Each number is 50 + 10 x the weight over its row's rms, rounded and kept within 0 to 99. Layers, rows and columns count from 0. The size before them is the row's rms in percent of the matrix's.

# v: layer 6 attention value, 576x576, rms 0.025, rows 272-280, columns 192-383
# o: layer 6 attention output (transposed), 576x576, rms 0.031, rows 272-279, columns 192-383
v272 103:43 51 59 56 73 64 54 46 53 59 44 35 47 46 50 56 42 36 44 72 64 52 60 56 29 34 51 58 43 35 52 51 49 55 69 46 47 51 48 39 48 55 58 41 35 43 49 52 59 60 48 45 49 60 58 35 64 56 40 44 47 51 77 53 73 39 56 55 43 64 30 42 49 43 45 47 53 44 55 40 29 48 49 44 41 39 53 64 59 46 39 44 53 46 45 62 49 51 42 66 46 42 28 35 38 45 44 54 58 41 51 65 46 52 46 47 42 64 37 54 49 51 48 35 60 51 45 58 52 48 62 42 54 53 45 55 54 58 47 47 40 63 55 40 15 44 56 47 34 43 54 50 63 39 48 60 64 66 59 52 48 38 56 35 64 60 47 51 56 34 66 46 61 58 39 54 61 36 47 56 50 67 37 56 44 41 63 40 61 49 51 48
o272 101:60 39 59 50 53 51 54 36 51 42 55 53 51 47 50 42 48 64 47 69 47 38 34 56 48 58 63 59 36 58 73 43 39 47 33 50 45 52 49 45 54 50 39 44 47 47 44 29 56 52 40 54 53 33 36 48 50 64 45 54 53 57 58 39 54 44 38 37 59 51 52 50 43 50 51 43 50 41 61 38 36 49 46 75 40 62 53 71 40 55 43 46 53 48 54 57 53 45 32 44 56 57 51 55 36 76 33 51 57 42 64 63 49 53 56 62 64 62 58 48 41 57 55 40 55 42 53 57 50 53 62 41 50 44 46 51 49 52 50 54 44 60 54 57 40 38 45 46 42 77 66 49 42 57 66 62 42 64 32 59 37 48 76 46 56 53 51 33 51 67 60 47 44 65 44 49 22 54 56 65 44 45 46 40 31 40 50 60 68 55 51 52
v273 104:41 44 54 28 47 62 67 36 40 40 45 49 40 59 26 38 57 67 58 44 50 68 43 63 36 51 52 46 48 52 54 55 54 52 30 47 65 41 55 42 46 52 41 67 61 44 52 58 27 46 42 37 68 44 59 57 51 43 60 42 52 40 57 47 46 61 67 50 47 53 52 29 39 63 46 42 66 50 56 46 61 57 66 53 51 52 53 79 43 43 64 59 38 48 44 34 61 52 52 56 45 51 60 53 39 45 59 41 54 58 32 57 37 48 49 67 37 47 27 59 49 41 42 41 38 61 64 36 47 37 49 46 37 51 32 52 38 56 54 55 43 49 45 67 40 44 52 43 45 51 46 59 61 38 29 46 46 43 36 59 47 39 52 37 64 46 49 59 44 63 50 44 41 35 51 57 65 56 44 59 31 52 50 44 33 40 44 46 39 55 49 47
o273 103:45 60 37 48 31 68 79 66 40 35 52 57 55 76 28 41 46 48 58 45 52 57 36 51 53 39 51 55 69 59 52 50 41 48 21 31 59 56 59 41 36 48 63 61 37 46 33 62 40 55 48 60 75 48 41 45 42 42 58 42 49 55 68 36 52 35 53 64 51 55 42 44 55 51 56 57 33 71 63 52 47 50 56 41 74 38 45 49 60 45 42 55 42 37 51 51 39 60 43 55 59 39 50 33 48 58 45 51 35 55 34 68 42 41 59 41 53 43 54 55 49 51 38 45 50 37 43 37 53 53 54 45 32 47 32 54 47 43 53 67 52 45 47 76 59 64 42 63 48 35 65 49 56 47 50 31 50 54 31 45 41 40 52 57 51 64 54 35 48 64 60 49 39 64 34 37 57 64 58 36 37 50 42 31 42 42 51 62 60 70 48 49
v274 115:51 39 72 52 53 53 56 56 59 51 59 37 61 68 45 52 60 24 40 52 43 45 62 47 66 37 49 55 58 61 58 53 57 51 47 63 72 47 58 43 37 48 49 27 54 53 40 45 50 57 42 56 39 40 43 42 38 52 47 23 47 62 43 69 57 48 44 36 48 66 39 51 50 42 56 38 54 40 28 51 51 48 31 50 55 36 37 43 30 50 56 54 63 51 32 48 51 54 35 54 51 43 65 36 63 42 62 33 57 64 50 55 29 41 56 54 52 36 60 49 46 49 49 38 56 59 50 46 52 52 70 62 59 43 39 72 62 51 47 30 63 52 41 53 40 44 43 48 54 55 51 48 46 42 62 61 52 63 62 46 48 45 30 50 72 44 52 41 57 58 52 40 52 64 28 35 31 27 50 41 54 43 49 53 49 56 56 43 66 46 44 52
o274 112:58 51 51 55 55 60 40 55 59 40 56 54 51 54 51 56 47 45 48 45 43 26 27 70 55 45 33 55 56 54 69 51 58 53 39 57 28 43 67 65 49 68 49 17 40 49 57 61 57 53 33 54 64 52 44 44 44 59 56 33 62 35 43 55 47 56 56 53 46 39 48 53 52 54 58 61 71 45 54 23 40 38 72 71 52 53 49 43 59 58 54 62 59 55 38 46 56 48 54 47 47 60 61 46 57 41 53 43 45 51 41 50 31 52 62 61 56 39 51 41 44 47 62 37 54 54 47 60 60 67 44 55 52 34 63 65 53 61 57 54 54 53 51 45 64 60 50 40 35 63 41 51 33 48 54 36 42 44 47 56 46 68 56 78 67 51 43 40 51 74 42 36 49 67 46 53 49 33 54 49 43 45 45 39 48 49 64 45 67 50 45 47
v275 104:24 66 64 49 46 55 66 66 42 49 37 44 65 51 45 30 50 59 59 55 44 68 57 39 47 42 42 52 60 41 35 52 51 59 34 68 37 58 55 36 58 47 47 57 65 50 39 79 41 50 58 70 60 54 44 40 61 47 46 48 41 40 48 42 47 42 49 52 46 46 50 46 53 58 34 52 48 68 48 56 42 56 41 61 58 71 46 46 56 37 40 48 44 48 53 54 54 46 63 51 43 36 51 37 46 49 60 47 63 46 47 37 49 41 56 47 52 37 62 48 41 57 52 50 50 28 68 40 39 43 56 63 52 61 51 35 43 44 57 54 44 32 51 49 45 70 44 54 42 44 50 61 44 41 35 58 50 65 35 50 63 47 50 48 49 70 42 58 48 35 39 53 37 50 53 50 59 39 52 42 57 40 57 39 62 53 51 47 45 45 35 38
o275 103:39 48 49 25 58 55 47 49 47 54 46 44 56 54 41 52 45 57 46 47 46 51 56 33 66 52 78 42 57 54 66 69 48 46 51 32 62 59 56 56 44 36 65 35 73 36 49 34 47 66 50 53 61 59 70 44 60 60 68 43 37 67 50 58 60 53 43 54 51 48 56 44 47 61 57 47 54 44 52 56 48 38 63 41 47 50 54 51 51 48 50 47 19 41 45 42 43 46 50 49 60 50 48 34 61 53 60 38 50 48 55 49 43 49 48 27 45 53 62 34 55 39 65 35 45 49 66 51 40 58 43 61 50 52 50 50 43 43 64 45 52 41 45 47 40 55 50 38 31 59 47 54 43 54 44 50 44 50 42 52 65 42 55 66 62 56 55 60 31 51 54 40 54 34 36 37 57 45 57 38 59 66 45 55 47 64 32 53 44 48 54 60
v276 107:43 54 37 27 49 46 58 52 51 48 47 43 43 30 53 48 55 66 36 71 45 39 51 44 28 36 63 52 31 41 37 41 43 54 43 52 60 49 50 58 65 46 42 55 41 51 48 35 33 37 47 37 66 50 56 46 25 48 63 73 43 51 31 53 55 56 57 59 46 53 39 55 37 55 48 51 69 46 64 59 72 59 65 37 57 53 39 57 39 48 55 66 54 30 43 45 69 47 44 59 50 51 51 55 61 49 58 52 44 51 55 65 55 56 57 57 60 49 45 42 33 48 60 41 44 55 53 57 44 41 49 57 64 63 56 37 60 49 39 74 62 32 49 65 59 49 54 57 40 52 56 56 58 61 49 49 61 60 61 52 35 66 52 65 67 60 38 42 56 66 52 32 71 51 64 40 59 63 52 45 62 51 59 47 46 36 62 51 54 48 62 68
o276 107:50 45 41 46 59 62 62 49 64 46 55 53 36 30 47 49 58 49 62 42 60 57 64 74 54 39 46 50 47 47 40 37 45 55 37 47 57 42 67 53 69 59 50 60 59 64 50 43 39 45 48 45 51 45 52 53 29 55 54 54 58 48 47 49 44 50 43 61 56 41 44 58 59 40 51 54 53 43 42 65 53 53 45 65 59 73 59 54 64 46 39 50 86 29 60 56 53 37 65 61 39 59 41 56 52 45 48 49 48 40 64 44 59 38 66 45 41 29 43 73 52 48 58 53 40 46 53 48 40 50 40 56 49 66 56 40 66 62 47 36 57 40 72 63 53 48 52 48 59 36 48 51 50 46 62 41 49 30 43 42 55 51 41 45 53 66 52 41 39 67 62 61 43 49 37 54 41 58 58 53 57 58 43 38 43 62 55 59 44 52 56 52
v277 110:46 56 50 54 43 39 65 42 48 46 51 44 53 38 39 51 56 44 48 52 68 56 55 64 71 65 64 72 50 50 44 53 41 46 52 41 59 50 60 49 43 54 42 52 73 57 38 47 60 51 65 43 57 62 34 43 36 44 45 57 51 47 51 39 41 46 42 40 35 17 63 49 39 63 36 68 59 30 64 47 58 45 64 48 39 68 52 57 37 45 48 61 54 42 54 43 35 57 54 49 60 32 63 50 42 58 52 36 47 57 40 62 54 51 50 52 46 33 56 38 47 44 48 53 54 54 51 65 53 44 64 43 40 41 43 55 46 39 60 64 62 43 50 43 56 61 67 54 40 40 58 45 60 43 54 64 65 36 56 73 48 48 59 69 41 47 49 56 37 49 48 47 58 41 46 56 57 59 53 45 48 43 64 32 63 44 60 59 51 58 33 59
o277 109:56 49 40 62 70 36 65 46 30 55 50 56 52 44 43 59 46 62 48 55 67 47 55 49 60 41 54 63 50 63 54 42 49 57 34 57 41 33 47 41 35 52 48 58 58 42 56 47 49 57 43 42 60 58 38 32 51 42 71 56 50 53 40 25 64 34 59 68 51 38 35 50 59 71 37 54 50 52 60 60 63 50 57 34 44 64 32 37 39 37 51 52 52 34 40 47 46 54 30 51 60 54 42 59 61 61 38 55 55 50 52 61 59 49 33 64 55 47 51 43 49 36 41 46 50 57 48 55 25 43 58 29 44 32 42 55 56 41 47 45 36 50 52 54 57 59 70 53 52 41 48 58 47 63 48 51 48 46 50 45 33 66 54 65 63 56 65 67 31 47 44 42 59 55 50 62 37 45 39 37 51 32 48 56 54 69 42 77 58 47 64 57
v278 098:55 60 59 43 41 53 52 31 51 60 33 59 49 55 36 54 67 38 51 43 65 52 40 54 48 36 56 47 38 61 52 61 51 54 45 48 53 50 72 65 57 39 32 48 37 66 49 57 50 42 55 52 54 30 60 30 46 40 48 41 44 65 44 49 64 71 41 56 35 65 58 51 38 62 47 49 38 60 46 53 46 40 47 45 55 56 50 45 65 39 54 40 45 45 46 45 41 23 38 37 57 51 51 53 60 58 57 50 67 37 41 44 66 46 43 61 56 48 51 66 36 58 34 35 53 64 37 62 52 56 62 43 40 60 42 40 67 42 53 40 56 53 59 36 47 45 38 42 54 42 30 66 61 61 59 60 50 66 68 61 34 31 57 57 47 47 44 49 63 39 49 17 27 43 65 66 54 44 53 49 52 41 38 38 45 66 58 53 49 60 55 58
o278 099:58 46 53 42 62 46 69 61 51 29 60 43 52 54 61 59 51 44 58 46 50 42 56 45 46 50 58 71 39 58 55 72 56 52 62 53 51 51 52 41 40 48 25 49 64 53 68 41 35 80 57 51 65 46 71 52 59 38 45 37 45 53 54 34 53 61 52 58 32 55 59 37 47 63 26 47 56 34 53 59 38 35 40 44 52 41 55 37 41 41 58 51 34 52 34 52 71 37 40 44 28 45 47 39 52 58 28 48 42 64 44 45 46 50 46 48 65 32 46 56 55 53 52 50 61 32 54 55 60 47 46 49 46 59 38 47 60 50 52 47 40 25 36 40 41 62 32 46 38 42 45 45 46 39 41 60 55 49 43 49 54 52 53 48 49 57 31 43 62 56 56 55 44 49 61 41 59 64 41 42 52 53 59 55 67 46 62 55 37 37 29 42
v279 106:48 54 35 59 50 43 43 56 70 54 65 32 43 54 41 52 46 55 67 48 54 41 52 72 33 66 42 64 67 56 67 41 64 49 50 60 62 51 52 46 54 47 30 46 39 40 54 33 48 56 53 59 51 63 55 62 44 60 44 39 61 43 42 57 51 36 49 65 37 36 52 65 56 39 63 51 48 55 40 74 69 44 63 36 50 34 53 60 42 60 63 60 58 71 80 52 46 55 47 66 33 43 38 37 38 55 47 51 26 55 48 64 54 45 35 42 66 49 59 47 51 46 44 54 43 36 61 52 58 45 44 47 39 47 44 27 47 48 44 53 81 48 58 55 77 58 42 55 54 53 51 52 51 50 57 64 37 71 45 33 48 52 62 33 48 38 65 66 55 43 36 60 55 60 52 65 44 46 63 63 45 64 54 43 62 44 54 45 42 39 42 67
o279 105:54 67 47 40 29 40 48 51 38 52 38 51 46 58 69 35 49 64 43 61 47 45 51 48 37 34 47 50 44 49 40 45 52 54 41 56 58 47 49 57 62 57 49 43 47 45 54 41 61 45 57 70 35 58 64 46 46 50 53 59 44 43 48 56 42 56 63 63 58 56 41 68 45 50 46 58 32 55 35 73 52 44 53 43 60 50 57 50 30 47 71 54 41 57 39 44 54 42 44 41 44 50 57 49 52 49 41 59 21 49 55 46 51 49 53 41 58 36 66 48 49 52 33 59 63 50 40 58 52 35 65 49 68 40 44 68 50 42 33 52 45 43 57 51 48 49 65 54 63 57 70 49 53 61 55 36 49 63 32 47 50 68 51 35 49 57 49 56 55 47 38 58 46 38 65 40 44 45 63 42 45 39 77 34 72 51 56 44 59 53 57 57
v280 107:49 50 50 63 54 56 49 48 49 45 61 45 52 48 54 44 48 47 53 41 52 45 47 36 49 38 44 64 66 69 74 45 61 53 63 50 37 45 64 57 45 39 51 48 40 50 38 40 51 55 54 64 51 32 42 51 48 60 52 62 35 46 47 57 52 54 62 46 59 48 46 41 46 57 49 53 62 56 64 43 62 39 54 50 56 41 58 53 35 44 44 40 57 57 62 53 45 59 43 51 61 51 35 33 66 51 53 56 64 55 43 47 42 55 44 64 52 65 46 45 58 57 48 48 51 57 61 50 63 44 52 49 44 49 39 45 47 51 72 44 38 50 50 48 57 52 38 36 57 62 18 33 46 51 40 28 60 28 41 34 47 60 52 50 38 50 50 42 66 50 29 43 52 54 54 80 51 52 67 46 35 57 37 44 70 63 72 72 51 51 46 46